python train.py --num_hidden_layers=13 --intermediate_size=640 --norm="layernorm" --norm_place="pre" --attn_scale=0.125 --parallel_block=false --learning_rate=0.00391 --beta1=0.95 --schedule="wsd" --batch_tokens=[32768, 65536, 98304] --doc_mask=true
Each number is 200 + 30 x the weight over the matrix's rms, rounded and kept within 0 to 999. Layers, rows and columns count from 0.

# layer 10 MLP down (transposed), 640x224, rms 0.103, rows 274-336, columns 112-167
214,231,190,240,236,171,222,194,240,222,177,201,222,189,227,244,235,222,191,181,235,194,229,138,163,179,136,201,232,161,192,191,240,252,179,212,201,222,210,244,231,184,171,187,160,218,173,217,213,229,174,207,224,157,227,215
234,190,245,157,202,197,211,192,207,228,153,202,195,250,177,215,197,231,214,193,167,223,253,158,189,155,179,228,215,217,188,233,205,202,168,245,192,173,164,186,204,204,214,187,210,236,200,207,136,233,189,206,194,178,151,141
216,232,204,275,196,173,157,186,199,208,196,282,212,192,206,282,196,155,236,226,193,242,183,158,185,212,191,226,163,225,211,180,132,242,174,186,214,223,221,195,171,214,209,246,202,234,215,155,202,198,236,244,218,189,230,245
244,220,229,165,184,216,212,208,182,156,220,224,229,208,205,178,170,222,165,222,209,209,177,195,230,168,196,226,254,239,213,145,199,209,220,229,259,278,194,192,253,167,209,184,180,170,209,161,195,193,151,196,221,181,239,245
194,205,206,185,143,206,163,232,222,165,208,222,260,194,194,174,115,230,222,183,176,215,190,182,232,239,229,199,233,229,156,198,162,228,169,187,190,211,195,194,229,209,211,130,198,194,173,219,210,254,231,189,144,215,209,265
209,189,150,164,261,221,183,203,237,168,175,269,234,208,205,223,222,190,237,216,158,170,192,159,196,177,227,174,207,224,208,214,205,165,159,241,223,205,216,182,186,231,218,147,215,176,243,151,210,217,172,195,162,223,171,212
191,198,224,253,223,250,145,200,187,189,236,186,244,222,200,241,192,218,199,202,227,141,182,208,155,158,220,204,203,216,183,220,190,187,213,142,233,211,230,169,172,251,161,228,247,192,220,157,200,204,190,171,223,199,231,172
194,210,188,244,183,218,192,213,169,188,203,237,164,244,188,207,200,170,228,224,213,210,200,156,220,193,169,172,220,168,203,146,222,226,193,179,205,209,245,203,216,263,198,161,213,208,180,207,209,184,207,230,215,226,187,205
244,157,229,247,187,215,239,198,214,209,172,218,203,137,192,118,221,186,148,170,224,240,208,244,190,192,241,264,229,189,164,217,224,192,136,199,185,224,221,174,206,155,236,231,206,205,212,234,170,239,236,208,154,229,213,172
161,196,222,170,186,208,204,199,218,167,206,159,173,146,224,217,183,191,209,257,154,166,235,192,168,211,201,144,205,215,261,125,194,166,200,239,187,196,177,238,197,211,146,218,147,185,153,182,209,211,222,210,223,142,213,171
175,201,186,153,174,131,270,257,197,205,199,195,215,245,235,210,145,162,196,168,162,268,160,214,189,197,183,170,183,219,193,202,206,195,210,230,225,212,186,221,224,218,172,231,249,177,198,128,191,187,221,186,182,229,237,203
194,230,242,191,176,156,234,176,189,221,169,187,216,184,232,253,181,158,212,189,168,161,231,234,201,229,210,206,214,162,176,148,173,179,209,133,192,244,241,205,206,209,197,223,204,158,170,247,208,192,218,231,176,208,219,204
216,219,172,240,191,197,205,183,166,243,232,221,169,148,205,208,246,184,171,187,199,189,220,194,233,207,177,186,216,278,189,244,166,220,292,194,235,228,165,222,214,232,179,215,218,184,212,187,176,154,173,186,225,192,205,237
199,210,231,240,179,199,199,195,191,189,185,249,275,260,192,226,186,200,123,199,208,177,213,162,140,206,227,194,227,151,174,243,143,151,201,196,186,166,235,217,226,254,181,231,201,217,157,195,196,189,199,211,195,156,164,240
219,248,200,211,193,125,259,177,231,239,228,167,209,169,174,187,236,252,207,198,190,211,176,214,201,227,234,195,198,215,217,185,203,236,230,221,241,161,253,259,183,218,180,242,212,222,218,198,209,214,209,180,252,192,177,193
191,190,232,209,226,175,197,231,220,191,222,225,177,200,264,226,223,152,155,143,157,203,172,181,228,163,224,224,188,221,216,135,213,255,205,214,185,192,166,183,239,207,236,160,175,180,234,156,213,220,199,198,203,171,203,219
179,172,176,198,149,225,213,185,229,164,201,204,172,166,238,165,191,180,215,247,146,204,230,228,208,160,242,159,261,197,179,195,144,186,220,201,227,154,230,178,197,192,197,236,144,223,205,167,174,218,173,195,167,210,162,230
184,209,239,157,167,211,165,219,178,201,203,215,170,172,182,181,211,178,213,206,169,177,183,170,254,162,189,184,182,175,194,276,216,225,206,225,209,171,206,228,199,227,203,233,202,190,201,257,189,171,162,226,228,187,210,182
153,231,157,170,205,216,165,176,222,220,159,192,119,190,196,168,219,206,193,219,235,198,240,181,161,166,194,155,183,202,210,239,220,263,201,219,179,171,166,178,154,250,221,138,232,213,179,199,224,195,136,168,194,245,248,220
211,196,224,201,191,207,142,199,178,246,252,195,167,215,123,221,160,196,218,204,244,200,205,192,201,193,207,179,176,181,188,144,238,200,179,209,233,244,173,196,228,196,221,168,189,214,205,212,179,248,202,271,237,185,146,234
173,159,199,198,205,216,242,236,174,181,233,229,229,221,216,239,221,243,174,204,218,216,201,200,167,159,138,285,148,228,162,240,148,169,202,181,241,201,189,213,250,235,232,223,178,181,163,172,219,229,222,150,210,126,199,173
234,229,188,183,218,202,195,168,190,236,188,190,189,210,205,177,187,181,182,225,218,223,235,230,175,199,190,227,244,211,179,179,210,162,180,226,187,218,133,227,196,187,227,161,200,181,184,198,140,165,200,170,162,163,208,207
200,188,272,288,209,210,238,248,254,206,144,186,220,224,199,218,169,202,216,220,187,214,173,119,189,167,167,229,178,181,168,259,152,245,181,187,198,205,225,153,152,222,210,189,241,217,188,255,201,191,227,203,171,182,191,219
197,220,211,244,152,200,241,280,158,240,132,226,207,192,201,176,178,211,169,181,249,177,190,207,215,188,171,190,210,234,183,187,218,203,211,193,217,226,209,172,199,154,174,152,153,209,199,191,221,181,197,186,144,164,203,231
236,205,162,215,245,290,208,163,212,191,195,226,251,216,211,269,195,245,178,200,214,183,207,212,170,211,168,192,219,217,215,172,161,205,207,240,169,226,214,225,204,162,182,190,180,207,227,185,180,236,201,176,185,251,233,188
123,198,164,194,225,223,227,181,210,181,194,164,221,199,165,183,257,178,194,182,210,184,188,194,148,225,236,199,178,159,200,167,257,157,190,193,222,147,214,193,214,220,183,229,202,201,207,139,249,208,251,177,233,190,186,261
212,226,164,251,178,172,270,172,171,227,209,209,189,161,178,232,169,207,234,188,199,156,184,281,224,188,206,179,278,181,231,231,223,185,212,178,193,148,191,190,169,222,238,202,181,216,175,188,262,198,176,174,228,220,210,217
169,169,210,242,234,248,168,174,190,271,175,176,209,160,207,242,188,197,276,235,199,242,224,248,202,215,133,139,199,200,188,198,213,223,205,162,208,172,180,185,184,171,223,214,228,184,163,181,155,180,232,190,158,165,198,197
158,244,231,174,195,272,214,199,187,256,208,241,214,203,203,238,189,219,229,219,125,208,182,184,185,183,194,148,237,174,165,195,170,212,158,149,240,224,203,215,204,227,201,203,209,196,227,280,188,246,154,207,227,199,215,194
260,215,211,268,211,211,191,173,174,176,207,218,195,193,195,183,188,220,158,204,199,182,207,261,181,250,187,80,193,269,185,162,183,182,192,180,166,210,195,183,203,222,217,227,244,235,178,204,201,180,236,201,205,164,185,190
223,167,194,199,215,196,194,180,194,176,226,178,235,181,198,158,221,199,200,190,202,191,193,169,175,234,211,264,189,166,175,167,180,166,227,200,274,204,208,208,203,157,188,156,188,254,226,157,166,196,149,223,142,226,188,222
249,203,129,186,180,177,212,168,206,231,193,201,146,183,174,208,163,182,222,161,236,170,193,261,195,222,202,189,214,173,168,170,206,196,157,228,190,177,201,195,215,227,207,212,217,178,243,225,182,198,185,177,211,202,201,177
175,192,160,220,191,221,232,197,179,200,222,186,180,192,178,239,204,194,198,263,197,214,189,220,186,178,212,211,180,173,201,214,210,184,241,202,194,204,219,200,191,182,190,200,210,201,154,225,193,172,178,235,190,248,213,170
151,190,195,211,175,254,191,177,187,212,202,184,171,203,189,252,222,180,197,192,153,176,288,178,203,192,196,236,244,200,222,187,160,129,190,190,279,218,218,253,226,183,208,207,221,184,184,179,185,223,208,230,288,172,231,198
130,207,160,202,157,208,224,187,239,214,242,208,194,182,212,186,225,223,215,251,185,208,260,193,182,218,203,176,233,239,206,230,202,213,244,181,123,171,162,267,187,207,193,206,225,219,229,198,167,217,169,225,242,217,269,204
216,190,169,173,139,174,158,138,246,153,195,255,189,164,169,186,192,167,234,235,182,179,207,174,189,200,219,219,187,190,198,211,167,198,190,187,160,188,199,182,164,193,218,194,228,174,185,259,197,267,160,200,241,192,209,149
219,195,169,186,175,178,242,154,183,196,204,193,207,216,208,151,185,196,264,186,145,170,192,247,216,224,200,190,237,191,148,223,170,230,164,179,172,192,240,205,245,219,136,134,186,155,246,216,227,197,153,236,122,173,237,210
228,205,225,156,200,183,152,222,157,193,208,166,153,203,261,166,197,199,212,158,175,202,209,218,232,245,221,143,235,199,239,162,184,167,210,209,200,165,198,168,170,232,266,173,171,189,184,195,231,227,132,137,192,210,168,192
251,190,204,188,199,175,248,173,208,223,202,249,192,199,214,147,155,196,163,210,253,156,184,147,189,186,157,206,202,241,185,217,212,169,200,218,206,185,258,149,204,210,166,209,173,177,168,186,198,185,182,218,221,178,183,223
207,220,144,196,213,163,180,204,226,230,186,207,201,179,195,222,216,241,193,179,167,229,222,213,226,192,227,210,215,235,214,181,156,183,207,179,206,246,168,181,211,223,208,197,197,237,167,144,250,193,181,192,230,212,220,202
137,204,198,240,182,180,215,169,113,201,272,239,246,180,170,147,232,165,214,171,195,179,228,193,193,212,219,182,149,140,229,185,191,197,162,232,185,144,174,187,272,184,277,184,215,218,238,217,213,197,232,197,199,161,210,175
165,214,206,224,152,237,179,203,162,170,249,186,203,241,186,193,172,197,214,203,244,176,157,178,195,180,163,187,227,202,189,163,169,188,187,214,192,177,226,249,183,157,222,169,219,242,256,145,202,248,122,208,173,210,178,186
198,219,175,183,145,200,195,178,210,193,200,206,205,168,195,170,221,217,233,226,188,191,247,249,206,189,189,212,197,214,231,146,178,152,189,215,255,251,218,155,216,200,150,204,211,160,231,230,206,140,218,177,228,222,257,207
197,207,162,228,222,227,135,209,231,204,220,221,201,206,210,199,159,232,252,246,238,216,187,233,174,198,209,237,177,256,181,203,163,202,209,175,302,205,190,211,198,201,209,222,208,166,196,206,199,158,187,172,162,195,208,230
213,178,215,228,156,223,226,170,221,222,220,203,176,180,194,222,155,206,218,207,229,139,143,249,180,209,200,203,192,230,205,210,213,138,244,207,217,229,190,128,273,241,165,199,202,237,226,203,222,190,168,215,165,190,214,239
166,214,206,180,185,286,150,190,173,207,214,198,161,178,213,169,183,224,190,220,147,210,174,225,170,126,220,210,178,172,275,144,212,179,191,199,251,211,221,257,235,147,171,169,226,217,175,217,222,168,220,178,167,219,196,197
205,191,225,196,216,189,199,218,216,179,233,164,204,177,169,191,178,177,160,164,205,212,170,197,235,152,244,212,182,192,207,233,204,216,170,198,183,198,179,222,246,191,125,149,199,189,200,213,199,217,174,158,182,215,249,194
209,199,207,224,205,183,164,193,215,205,170,189,181,208,169,159,227,268,204,176,191,214,234,227,173,209,187,221,251,219,199,163,227,198,215,187,194,237,199,224,236,173,168,191,181,212,162,163,204,208,212,187,196,164,201,215
193,140,157,216,154,206,157,175,211,218,209,181,185,179,167,202,186,183,216,186,224,153,178,174,233,121,154,207,169,202,193,212,220,160,183,191,199,208,234,213,174,210,201,235,198,241,177,222,197,209,181,204,167,227,198,181
237,219,197,177,240,226,206,234,219,228,247,234,214,198,182,223,192,203,238,244,177,209,202,203,237,226,207,225,199,191,211,186,177,171,204,235,215,209,241,187,207,210,233,229,162,179,250,196,183,187,168,204,225,201,166,204
224,218,181,171,180,177,233,246,241,243,231,165,180,210,235,194,253,181,206,227,190,221,194,216,225,173,236,189,231,257,151,143,200,249,234,205,253,161,183,271,211,201,225,201,209,247,167,171,213,153,194,198,186,234,142,189
227,191,172,217,170,194,254,149,194,225,169,160,211,125,132,145,196,254,224,214,208,261,231,211,228,208,251,236,182,159,198,163,180,190,177,177,243,209,166,150,179,232,161,163,191,217,199,158,164,209,225,239,232,194,168,218
193,179,196,215,142,209,220,171,203,210,149,163,194,148,192,213,276,128,235,238,234,222,182,227,193,199,212,161,221,169,208,262,200,163,202,202,228,162,159,244,167,197,192,207,173,236,182,175,167,236,195,176,201,179,189,241
191,140,191,183,206,217,197,191,198,183,191,199,186,217,215,210,175,237,233,197,208,212,191,230,186,162,183,178,235,228,202,242,140,229,234,160,237,208,201,173,189,192,198,230,201,183,217,178,196,226,187,242,206,200,165,223
209,255,101,216,169,190,161,194,195,200,157,190,191,272,190,199,187,172,188,197,179,275,170,235,160,222,247,195,218,153,179,218,205,197,203,249,239,172,220,211,162,180,201,147,179,153,180,196,213,160,216,171,184,213,201,202
169,148,160,149,173,220,210,187,201,208,236,143,228,243,160,171,160,218,199,208,249,187,245,159,210,194,287,204,194,245,218,249,164,144,203,187,220,265,194,182,157,197,119,190,130,170,295,189,187,176,224,221,224,155,153,211
194,196,216,174,252,245,205,166,177,158,224,211,262,201,181,214,200,226,202,197,167,212,189,223,173,188,218,179,183,238,215,237,182,198,157,224,165,225,204,222,200,227,245,250,127,270,213,175,222,250,247,194,182,215,190,207
211,210,227,190,227,149,221,154,182,214,233,168,168,228,208,212,192,189,251,183,136,221,173,146,225,182,201,204,126,237,216,173,218,231,165,183,173,203,234,221,163,211,177,213,204,201,157,227,211,193,239,225,151,236,201,164
158,122,218,251,254,192,187,184,193,207,172,258,208,168,228,164,200,185,233,236,142,225,207,214,199,208,186,200,193,136,190,146,170,221,209,246,168,178,219,158,246,200,191,230,204,140,207,188,190,182,193,163,244,238,175,159
231,175,212,153,146,194,208,218,191,218,198,218,193,219,224,200,218,234,171,230,196,196,206,193,180,163,199,187,190,194,152,207,176,211,217,202,188,183,234,169,186,232,190,239,210,198,162,240,180,195,172,185,189,228,200,245
182,180,211,256,202,228,177,249,195,143,224,203,187,217,212,176,219,205,204,209,231,172,180,208,236,193,208,171,210,201,180,230,168,206,227,177,164,208,220,151,222,229,231,206,169,175,188,236,157,154,208,211,192,205,221,225
189,168,241,217,228,213,169,157,160,194,232,173,196,148,207,237,174,215,177,184,216,223,228,220,262,231,157,227,183,208,191,162,179,216,229,220,191,183,190,178,183,175,224,191,252,188,208,189,184,198,170,160,223,196,219,231
169,180,194,190,205,177,222,208,176,185,224,231,180,206,239,209,197,181,202,282,169,234,236,214,196,202,224,205,192,191,186,179,191,172,184,222,170,168,221,148,168,186,197,235,203,215,222,201,186,209,252,136,176,214,186,238
# layer 10 MLP up, 640x224, rms 0.0981, rows 275-336, columns 112-167
139,214,229,174,178,214,197,193,151,180,212,162,163,184,221,171,237,230,216,203,224,200,209,207,242,172,196,218,204,234,167,205,191,245,217,213,218,150,199,189,230,247,147,230,177,174,205,212,133,223,248,159,222,230,217,214
190,182,195,170,117,193,253,206,184,222,223,184,175,204,214,179,196,287,243,152,249,169,191,203,214,225,213,198,214,189,193,243,200,151,189,199,178,226,145,182,193,269,213,182,192,238,132,201,179,127,183,193,218,216,164,223
182,176,191,211,177,215,227,192,211,183,194,241,178,195,184,202,198,209,201,218,218,225,176,229,201,209,269,200,228,215,224,166,222,171,273,231,141,222,199,192,224,193,246,158,204,133,155,212,179,159,216,176,162,210,199,243
223,183,204,163,239,174,254,217,214,195,213,209,208,191,152,223,219,200,222,208,211,267,166,215,225,193,192,207,209,267,181,194,243,223,196,219,225,226,203,187,156,134,135,190,231,238,201,204,150,220,205,198,235,205,246,187
157,169,219,217,190,194,163,191,179,179,221,187,135,199,160,190,174,203,184,257,179,206,193,165,231,178,222,217,138,192,225,206,177,185,203,172,177,182,177,162,184,196,164,189,180,171,195,178,163,228,163,148,170,260,219,223
152,235,223,206,194,187,219,165,200,186,152,210,190,225,212,221,180,176,224,239,233,223,265,226,239,258,184,157,180,235,171,222,209,201,189,194,203,199,224,225,155,186,199,172,177,209,171,205,200,177,217,193,204,249,164,193
189,202,192,222,167,142,220,156,173,173,215,182,140,179,207,252,225,239,211,189,219,190,229,233,198,194,203,244,156,156,206,180,222,221,205,197,188,175,186,198,214,150,195,196,236,174,199,253,234,184,195,175,174,219,213,207
162,235,194,174,169,194,155,258,233,157,247,174,202,244,169,212,274,159,205,170,167,170,220,204,201,257,209,218,216,216,167,198,237,245,169,223,204,162,192,258,171,217,237,204,203,214,154,207,197,178,178,150,134,199,174,209
182,198,235,219,242,187,190,174,247,196,231,183,267,268,203,165,166,237,198,204,226,172,264,274,227,180,196,203,144,123,151,193,217,167,187,211,234,182,189,218,165,203,177,187,156,200,155,206,185,148,216,124,147,137,185,141
154,216,187,173,205,186,211,190,130,195,161,205,204,171,199,173,234,155,161,177,169,230,192,183,206,200,194,225,204,152,204,182,169,192,190,128,220,185,208,238,159,228,216,208,192,204,191,225,179,208,199,166,237,230,221,200
177,201,166,199,243,226,210,239,162,213,190,197,153,216,230,257,190,218,175,165,195,179,192,177,179,162,207,180,209,161,219,212,154,220,175,204,210,214,194,164,188,200,231,197,198,174,226,185,198,141,219,226,143,157,216,197
204,195,176,146,209,243,204,227,174,210,132,171,217,223,165,198,200,215,221,208,190,179,203,179,254,179,231,198,261,180,195,231,159,231,174,191,240,191,192,237,196,285,120,186,197,219,176,208,148,161,197,199,162,220,258,224
172,201,218,208,243,220,188,220,163,220,187,187,127,243,210,148,237,155,217,247,238,205,160,256,247,235,155,166,150,215,231,221,188,155,207,213,225,201,221,215,216,180,188,221,251,238,209,167,228,239,190,221,182,185,178,178
216,148,174,182,203,180,193,169,213,174,144,214,230,180,242,260,222,234,190,181,209,214,217,224,149,238,197,211,176,202,152,170,148,194,256,213,208,200,221,198,201,166,164,219,173,196,191,183,211,164,188,231,151,178,189,191
187,199,184,181,243,262,202,177,213,221,172,224,161,166,138,202,220,201,193,202,197,240,177,206,206,214,168,162,234,189,235,241,153,191,224,187,173,178,210,202,197,200,166,185,218,142,201,191,167,240,158,212,166,172,212,226
203,167,167,200,198,201,151,198,220,250,160,173,175,243,216,199,249,189,130,164,214,240,168,195,217,216,231,200,225,216,227,234,221,190,187,158,223,240,240,230,244,176,262,141,263,201,225,198,157,194,209,215,147,197,206,172
241,188,197,182,210,172,210,132,143,242,268,196,160,231,173,192,239,228,180,134,219,221,231,202,198,183,210,182,186,155,275,217,140,228,135,185,240,210,167,178,238,172,194,226,247,168,227,223,198,171,154,180,186,185,189,153
168,196,168,186,172,192,178,219,189,180,229,234,192,194,207,222,247,176,188,197,209,197,190,211,202,216,200,188,193,185,206,156,228,234,210,174,191,190,204,221,191,227,205,195,205,218,219,238,169,214,247,143,208,197,152,218
180,143,226,206,167,193,224,143,206,110,153,201,201,213,190,192,188,202,194,234,129,160,153,214,193,171,201,232,183,199,220,210,213,181,180,192,208,188,238,229,149,198,191,178,224,207,168,211,194,186,199,172,203,252,185,213
186,170,146,198,192,225,111,177,195,204,177,188,208,178,263,229,226,222,270,213,177,184,144,232,182,241,216,192,211,184,184,194,225,250,252,209,199,198,236,198,176,167,134,189,187,194,230,225,210,222,165,209,167,187,215,174
201,159,188,226,207,232,213,236,151,163,183,166,271,235,228,250,140,188,147,196,186,204,171,202,180,187,159,226,180,218,190,212,218,218,241,200,251,178,174,172,182,207,184,201,237,197,188,254,244,223,186,211,133,207,169,202
212,179,172,165,154,207,168,208,133,183,209,181,244,179,237,197,210,223,222,177,196,173,258,209,240,213,183,179,194,188,252,215,198,182,225,197,140,234,257,207,196,211,199,223,193,227,177,189,192,158,233,184,209,220,206,188
241,217,223,184,226,217,196,217,260,154,214,189,228,194,175,193,190,257,275,194,212,220,172,243,186,225,203,177,139,205,232,230,245,198,183,132,173,161,203,217,177,219,216,190,188,191,209,209,198,238,183,182,179,216,242,209
179,214,108,223,211,164,144,185,198,160,267,200,209,206,185,183,223,188,220,235,175,201,188,183,261,189,221,213,192,176,186,202,162,201,195,242,195,185,172,238,211,211,266,182,236,118,231,261,206,211,198,213,219,197,192,159
255,243,164,168,186,158,197,197,212,174,190,186,226,156,143,123,200,109,232,183,258,156,172,181,161,211,165,182,205,181,221,158,209,234,167,242,186,230,191,235,241,237,211,140,206,210,224,216,190,259,207,188,219,180,163,209
261,212,178,194,258,222,189,216,181,180,185,182,227,218,213,202,216,228,196,198,167,235,168,220,189,195,189,156,225,204,201,224,234,216,194,153,264,205,249,219,221,177,200,182,172,217,138,227,224,156,245,174,210,235,247,166
205,162,136,235,154,217,200,183,241,224,147,182,152,193,277,130,217,177,229,179,173,169,235,171,141,225,214,222,210,223,177,212,195,195,210,270,174,257,203,181,224,169,219,202,203,183,230,202,238,142,193,195,224,188,208,281
216,175,224,144,175,182,194,203,166,209,170,149,203,218,156,184,243,134,195,193,218,201,178,271,131,238,127,219,196,179,211,200,180,191,233,206,158,211,206,248,192,193,220,221,231,178,232,241,211,221,213,234,138,156,182,219
191,166,230,196,213,184,148,212,215,220,182,215,184,207,126,162,174,173,166,244,199,238,219,189,196,185,182,175,168,220,266,177,189,213,206,222,181,168,221,188,229,190,254,209,216,212,171,285,187,197,203,204,216,197,132,243
176,178,194,252,226,171,185,225,196,223,218,193,209,218,197,193,188,240,186,238,193,194,266,242,231,135,212,198,171,182,247,170,239,236,181,168,172,135,231,219,152,154,205,229,227,185,209,152,250,239,227,170,221,272,236,140
174,228,198,210,195,191,166,257,169,139,220,208,201,235,181,158,218,111,233,232,211,236,268,219,226,199,152,153,224,195,186,195,205,141,223,249,155,200,209,213,249,225,217,238,234,241,194,180,215,136,201,141,183,160,177,236
248,232,195,161,208,216,194,193,246,232,195,222,203,184,229,204,200,186,192,141,175,203,249,244,204,232,212,206,239,197,183,225,183,193,188,150,230,177,208,199,224,194,216,160,209,231,226,193,186,223,207,185,197,138,177,163
210,128,206,221,186,150,150,235,218,206,204,123,177,171,221,170,156,216,204,255,263,249,184,257,202,217,241,219,266,164,206,231,234,164,155,174,190,177,253,136,221,195,179,157,176,254,211,197,213,235,148,170,206,170,203,203
219,203,196,220,137,174,202,205,202,182,178,185,159,234,166,227,211,149,245,166,176,200,250,218,213,209,236,223,234,154,177,199,206,221,180,180,268,200,221,184,190,175,222,172,195,188,192,184,202,186,200,154,200,239,228,217
135,201,207,210,201,194,157,176,246,191,204,163,201,199,186,169,187,193,154,222,157,203,237,173,230,213,258,180,208,241,202,170,200,176,219,143,221,237,201,175,219,188,171,212,228,228,222,137,190,224,202,196,242,175,229,180
175,222,219,186,207,241,168,197,192,233,189,171,228,200,193,170,213,178,150,237,226,241,135,244,260,260,182,220,249,239,217,185,188,184,185,221,279,157,171,170,139,171,195,250,230,200,235,206,190,138,201,194,223,201,203,157
214,162,127,223,223,209,186,172,187,209,200,222,247,202,160,163,203,156,177,163,181,246,192,177,218,213,226,192,205,174,216,152,239,172,142,217,203,200,227,183,200,191,222,188,235,210,183,259,220,139,140,165,207,173,221,184
238,244,274,180,224,136,173,187,152,209,205,165,170,184,176,187,260,194,186,207,213,216,188,235,204,195,196,246,174,184,200,183,207,162,181,231,192,206,185,252,125,204,225,199,215,207,210,191,157,212,205,211,161,186,232,203
177,180,165,217,155,169,210,251,203,214,186,204,226,197,225,197,196,151,188,186,204,184,219,176,198,206,217,140,189,266,182,209,168,220,191,171,157,184,214,243,210,231,179,174,230,225,208,203,209,222,219,235,238,190,198,187
217,271,207,212,187,220,212,201,188,204,206,185,140,234,243,225,150,209,192,232,133,173,210,259,204,238,231,213,207,238,224,178,247,231,233,174,212,218,219,229,230,204,175,189,219,219,186,217,192,193,249,190,209,263,250,173
191,213,196,210,212,202,238,214,213,206,218,276,206,181,204,176,218,203,214,209,227,222,172,219,164,190,175,198,155,241,178,209,192,190,146,167,212,193,228,202,187,197,179,213,223,163,191,230,210,164,213,179,218,233,168,195
233,166,183,188,245,213,233,175,210,154,193,213,154,181,183,214,229,239,219,214,236,227,274,222,194,200,168,157,238,175,208,166,206,158,202,185,226,219,165,209,212,187,192,243,253,219,201,200,213,212,183,205,221,247,154,119
184,230,207,155,195,178,233,209,198,142,240,163,169,188,184,254,188,171,207,188,152,223,240,226,175,187,229,243,226,214,202,146,211,163,208,160,195,152,218,236,189,172,216,168,190,234,205,265,222,193,214,183,182,225,196,238
207,203,191,214,222,186,209,232,185,206,187,222,217,244,185,165,193,207,208,161,218,261,179,181,255,153,145,110,181,255,132,210,234,212,209,147,186,273,222,187,254,193,238,222,240,201,225,208,163,217,219,166,211,216,213,159
218,195,129,219,201,205,146,199,178,178,194,165,159,267,216,147,199,205,206,203,227,224,190,188,234,194,187,210,215,190,154,233,202,216,212,183,224,241,223,205,218,158,114,209,210,213,220,179,195,213,256,182,232,193,232,163
219,208,187,221,199,189,198,226,163,252,176,240,207,183,181,189,171,162,229,162,170,208,200,180,242,172,151,145,229,214,200,206,163,174,176,210,198,201,158,186,211,188,237,231,213,209,184,268,202,224,216,215,182,204,286,175
177,183,182,163,239,173,257,294,227,206,203,201,205,215,189,245,208,212,232,207,213,203,192,169,164,168,181,190,180,213,277,198,198,198,200,151,189,166,188,179,185,204,200,217,219,182,169,236,213,185,176,178,227,161,223,221
182,236,225,184,217,249,229,202,185,160,223,220,159,231,214,245,211,238,191,228,203,168,218,212,232,240,190,158,196,141,197,150,251,210,232,217,119,162,179,182,146,254,183,174,178,216,156,177,171,209,181,164,247,163,204,233
252,192,195,204,204,215,194,196,181,220,178,202,194,138,192,267,176,184,220,205,170,217,212,196,214,171,177,207,191,237,228,148,187,232,215,150,187,176,257,219,175,231,163,208,237,154,137,212,190,199,166,161,166,173,230,210
161,121,194,182,221,191,204,259,235,247,191,234,148,203,251,145,214,154,205,230,255,261,149,226,260,207,209,149,158,194,184,171,264,212,217,254,180,194,222,234,192,230,220,165,239,266,230,220,132,199,196,213,161,239,187,219
145,188,203,199,217,178,158,247,178,206,130,162,155,287,166,218,212,190,245,228,198,238,193,200,204,165,213,174,256,184,222,163,224,254,208,189,205,193,214,217,168,229,186,219,158,191,213,245,218,170,247,163,172,199,215,226
218,233,140,128,156,194,276,165,213,207,185,179,202,262,192,209,227,191,207,246,233,218,225,187,223,188,183,207,270,234,180,186,179,243,239,208,221,144,221,190,226,166,210,195,184,158,213,227,221,187,215,188,219,196,170,262
191,191,214,228,214,226,190,170,170,191,206,144,255,194,200,188,218,207,143,174,226,177,210,132,180,183,199,198,187,165,224,191,175,217,219,229,202,213,252,143,223,139,212,186,176,201,197,244,193,165,211,147,184,171,200,184
204,167,174,141,183,242,154,209,248,234,106,199,146,184,217,170,148,248,223,176,217,202,206,248,137,146,241,156,225,188,236,209,195,225,195,199,154,201,271,252,219,228,136,139,194,244,244,217,189,236,257,236,165,208,149,212
225,202,228,226,187,214,161,283,212,254,219,178,168,168,211,221,180,186,193,196,168,218,216,208,200,207,149,232,202,170,175,150,170,156,184,214,160,194,232,119,198,219,253,178,209,160,202,204,199,264,181,223,230,154,290,168
165,168,224,179,148,248,198,211,206,225,136,172,185,171,191,221,220,247,212,192,226,206,207,191,240,245,222,184,184,219,246,202,174,152,268,199,215,190,191,139,198,184,199,205,236,223,182,199,192,158,152,158,192,204,208,207
169,187,235,194,212,182,154,183,254,161,155,239,157,153,196,219,224,174,212,247,219,208,174,198,159,208,217,134,259,224,206,183,171,196,210,188,229,216,170,155,237,173,317,214,183,228,179,177,197,256,192,204,206,118,220,249
223,134,203,162,203,140,199,198,200,275,132,193,221,196,216,181,200,191,263,191,191,196,188,226,141,187,149,191,223,145,219,233,171,223,151,172,259,192,188,183,217,229,219,209,260,170,210,189,204,241,219,175,264,177,226,184
235,232,174,199,133,181,177,184,220,171,205,185,188,206,203,226,217,263,201,169,225,209,233,270,258,191,223,187,215,171,176,133,218,173,211,169,228,156,240,212,220,160,179,177,200,240,170,203,176,208,198,178,202,200,187,231
190,179,180,185,213,191,164,207,197,167,204,191,167,214,212,187,223,173,223,217,184,156,247,171,202,225,226,219,219,206,232,164,146,174,168,172,209,227,214,270,157,190,225,267,238,190,209,201,249,214,224,192,224,143,209,196
189,243,171,263,202,208,193,204,171,181,218,197,205,178,214,203,157,177,184,242,164,194,209,209,233,223,173,205,173,206,268,189,250,167,194,158,161,167,227,169,235,186,194,185,205,146,225,200,166,208,186,210,151,242,146,180
225,178,198,173,226,191,194,215,181,191,183,190,229,249,147,233,228,191,217,202,234,211,184,159,246,221,150,196,184,183,200,178,191,199,214,220,204,189,223,127,251,239,212,255,157,170,222,148,204,169,197,223,177,162,198,174